Weights of a small transformer language model.
Size: width 64, 2 heads of 32, MLP 256 tanh GELU.
Architecture: LayerNorm before each block, tied embeddings.
Training: a variant of Muon for these matrices, 6225 steps.
Each number is 128 + 24 x the weight over its row's rms, rounded and kept within 0 to 255. Layers, rows and columns count from 0. Numbers have three digits each. The size before them is the row's rms in percent of the matrix's.

# up: layer 9 MLP up, 256x64, rms 0.196, rows 115-134, columns 0-63
# down: layer 9 MLP down (transposed), 256x64, rms 0.276, rows 115-134, columns 0-63
up115 101:133166108143112116147127161116116164119186111151161096127161114116092136161134177123117115138117107128096114136105121112145146140130132123125112118132120108095159104168072122104171089111156168
down115 118:086142117132144147134096097140117101103082118118087126085146121136140121104123093121119160126136151123141137109133149144153139162185131191084172111127092156131120138134162119117089149129141138
up116 103:112151136085183156164135100145170148136094168096139132124147115143114111136092144136087177111142133129149135144112137112088124088103130123091086121090119133114146110094127122164139150134118111
down116 101:135127108110148152106107092120092141088156127144179154127102123106113113110132134118081143185116079133150091166154125092128128157153159118112141134114139109162134163134100147102144103139117159
up117 104:160171146131154131146134087111121139169111086145147147159159129113146142134152144141108120119086162059143108143120134094138128156143109115084152156142179106153131131127104130128143163151120112
down117 110:104099131105127136107109144091157108168127133095135125144118145120135147183151094117160142134100179154132118121098143150157079069128151118118121125111135108135161118165154133162104155089129135
up118 107:113148181147095154118118123110131160125115087154137150144134162123072111073123113147091113141121136111119114176099149138137156110145189096145160111132114126148126147140160120145121123146123164
down118 091:098112129092127122165112153127160160154120158114129132092153101140121071113104126196151149154129124136163086088126108130145119110147146123142114169125099093097151123144089139121143136122107113
up119 099:111150116119108121173124127125105105091110129097090123167113115151179149134141119125131158134113120140111090162145110128105142124110147130077130072136139093161130165100091080122132138153103154
down119 096:131122113143108148113109107164176100131144132118180137099149129124136142113139097214096117093149097114104127178120103151120125113132112131109130125141123100154105143101097150140124129130086154
up120 114:079115153121117081151168140123142110094137156112108107136136129113117117122122145127152163155119115172106189090134112147138145133123135096116146148134165092178139171089118134106136136165131146
down120 118:102151112139161135146126142112128078103175131078147174094113173103148154148122111138145172104089097151120162100159138127170111134093134129145119137140110110150115125128131119115122138152083127
up121 090:130096090130123143138163110125144126163113102103129137093134064151112151140131134108137112091154125129125128152117092142175156097118141157140142169129186143134118121076096117131157111117088136
down121 083:081127087191115121145112135162095126108148120088137108122141114138145134107135144124139113145150142146100081160158134184123170117142106127136126099139098120117150170163121162107094115118130151
up122 092:127134130114093109115105107129120090109111115146124128112092130177174131110167121114126166084115095081119127059108112128137082134158126161104150151147152146114146101101150142128127115141108120
down122 082:096103149111150125152109152069128105139155126126139138152130119113156147157067146113148114126149165170118116137128122149066145137123106158139141117101151147113143066146114115150136088121133106
up123 082:172098094112136142184134125089130108145137121127108156112137100115122157094165100086160112148083130163107109127089147116144127141123123126098169137109117150139086138154113100140144105102142097
down123 081:146121128154128133128118164122125136158123132123151196112116161117131115129072110036152124171105127153118105141141097097106149124123113109118158114151091139150130123150109145130129111124163129
up124 092:127114126128159105133155115139121140154127095137138161108185115141119138160119148103127107084127123138137140132134084137145123053106109141077135140103164151150133182106124081140128106104118142
down124 084:122107157168146149093097160146146131092128113129136119144117130131170149151116109161157093140137129100149146089097106135168157091117114157174112094144093129164130138149100128097104131085140120
up125 110:147179143122110136092146126105108104125115093113127123136111139113102111109098109103141105165093134145116133114083119154188132110123113072097119156132139117133157143108110080118125149120143188
down125 112:132158093146109109103155155164148149144138141100162109152115153131149097106074152153131119156102114115113141122142088171125142150128123143051107134139140092086119151095123131140121149125145130
up126 090:111175125111092069080100158141158142144119122135146091110136161128136136101134137103090108137141093134099124143110119129131113155120151114102122147157125193130119132094115080119128121146141170
down126 089:116152137121110131125121106087144136131182139127158106133123067102136150126160097145163168126099142091148111128115129088161134085146147164116122106152137115110146095116085108153116112131104166
up127 109:128130152125137094112172140141137105095063114097154100133159137144156152082136125090131111124098097123091114156152137116128190164148170153127129088129098119110112121139119125143117116143131146
down127 120:133079126136139079102143114168139092131168147144138071077141112136103135104158117144149154115138118142150141151153111098104169179144160130113109127130133139130123115110078155126103112125142139
up128 097:148143162114177144147129151139103114071087121094147121158112112133130134119153092102143136082129143154098079117156155122172127141115105127123136132117114170150151106105140133129124165164164144
down128 095:098111156131131142123088116135136126122161163095118122107143123130164170106140124130139103130130139138144097163132125155126147147115114171115110088152082093149143083152137103092114165117075170
up129 103:092141151130136128137126131114160104133131133153154098085109129139113135060124149120125111144139094127160153182145145139142129115109153130155109134132135098145170082150096093139062106128146141
down129 110:133125115124138093130151142154160133115127133108138129123149126140095134176107116113114163123147156154146111113128118146130116145150047145118129073129070162081089131118127161123163115140144103
up130 095:163149167125096086130138112138138135094139135110117195118131160103140070148110101140162110092149112124154144112130130126162128104132155103142165160169130117167141156122144102109140132154116139
down130 091:117123140124082092116099132126100133161129177132146141119139144143163113093122115181128111107187138138151136136155092134138141092089117116082151112159169161131119147143126086114129099122110129
up131 107:147133139157104168097113131104149133146150121136133162130135128122163138121175120120145119104158107148101122107143144104130159117104133133114096171137100100178173173173137090184148134143125133
down131 113:145147103125095151133133156123131125105090117144122095089140125134126104116093099140174136146080146081130139118148104132147097147137116160147188127136132149134084127130105150086167117117175146
up132 108:152119136123111190142125140112129114104124157165105121146129099100136101135137109115149171113110110145086067100140149148137115127066125099132105140117104071142131117143110147130164111158107132
down132 121:141078127144131137110154147121107156141136137110134157130131120118118124081153124167103112111165148093157082075110094119141102131114169134102101137154163120122129141141198136138165108116121118
up133 086:133161098114128093152132146092168141128130159087132100146177112105130130142143152102148156115138108157111127146130077127167107155096106129163103101081125143118134100114130144086165105117116111
down133 087:133119124152149103085125135143144149105124102098123173122133120158130107122098129089171119156124103128134107148153137141118155103125100124193158154114104111097121132153102097140195122130152091
up134 086:098126161136104162129120110115106116106102109124102081096148122150180145126128133134139169163153117120121129121162145167126140106148140161099152101102145114117114111155157082161182103121100128
down134 096:128137160160110123129128142141083134142137085146128154172126205131111153078095138119122149146144139121123126144116131134162104103101129149122090147132102120086120161121153159109132117096079124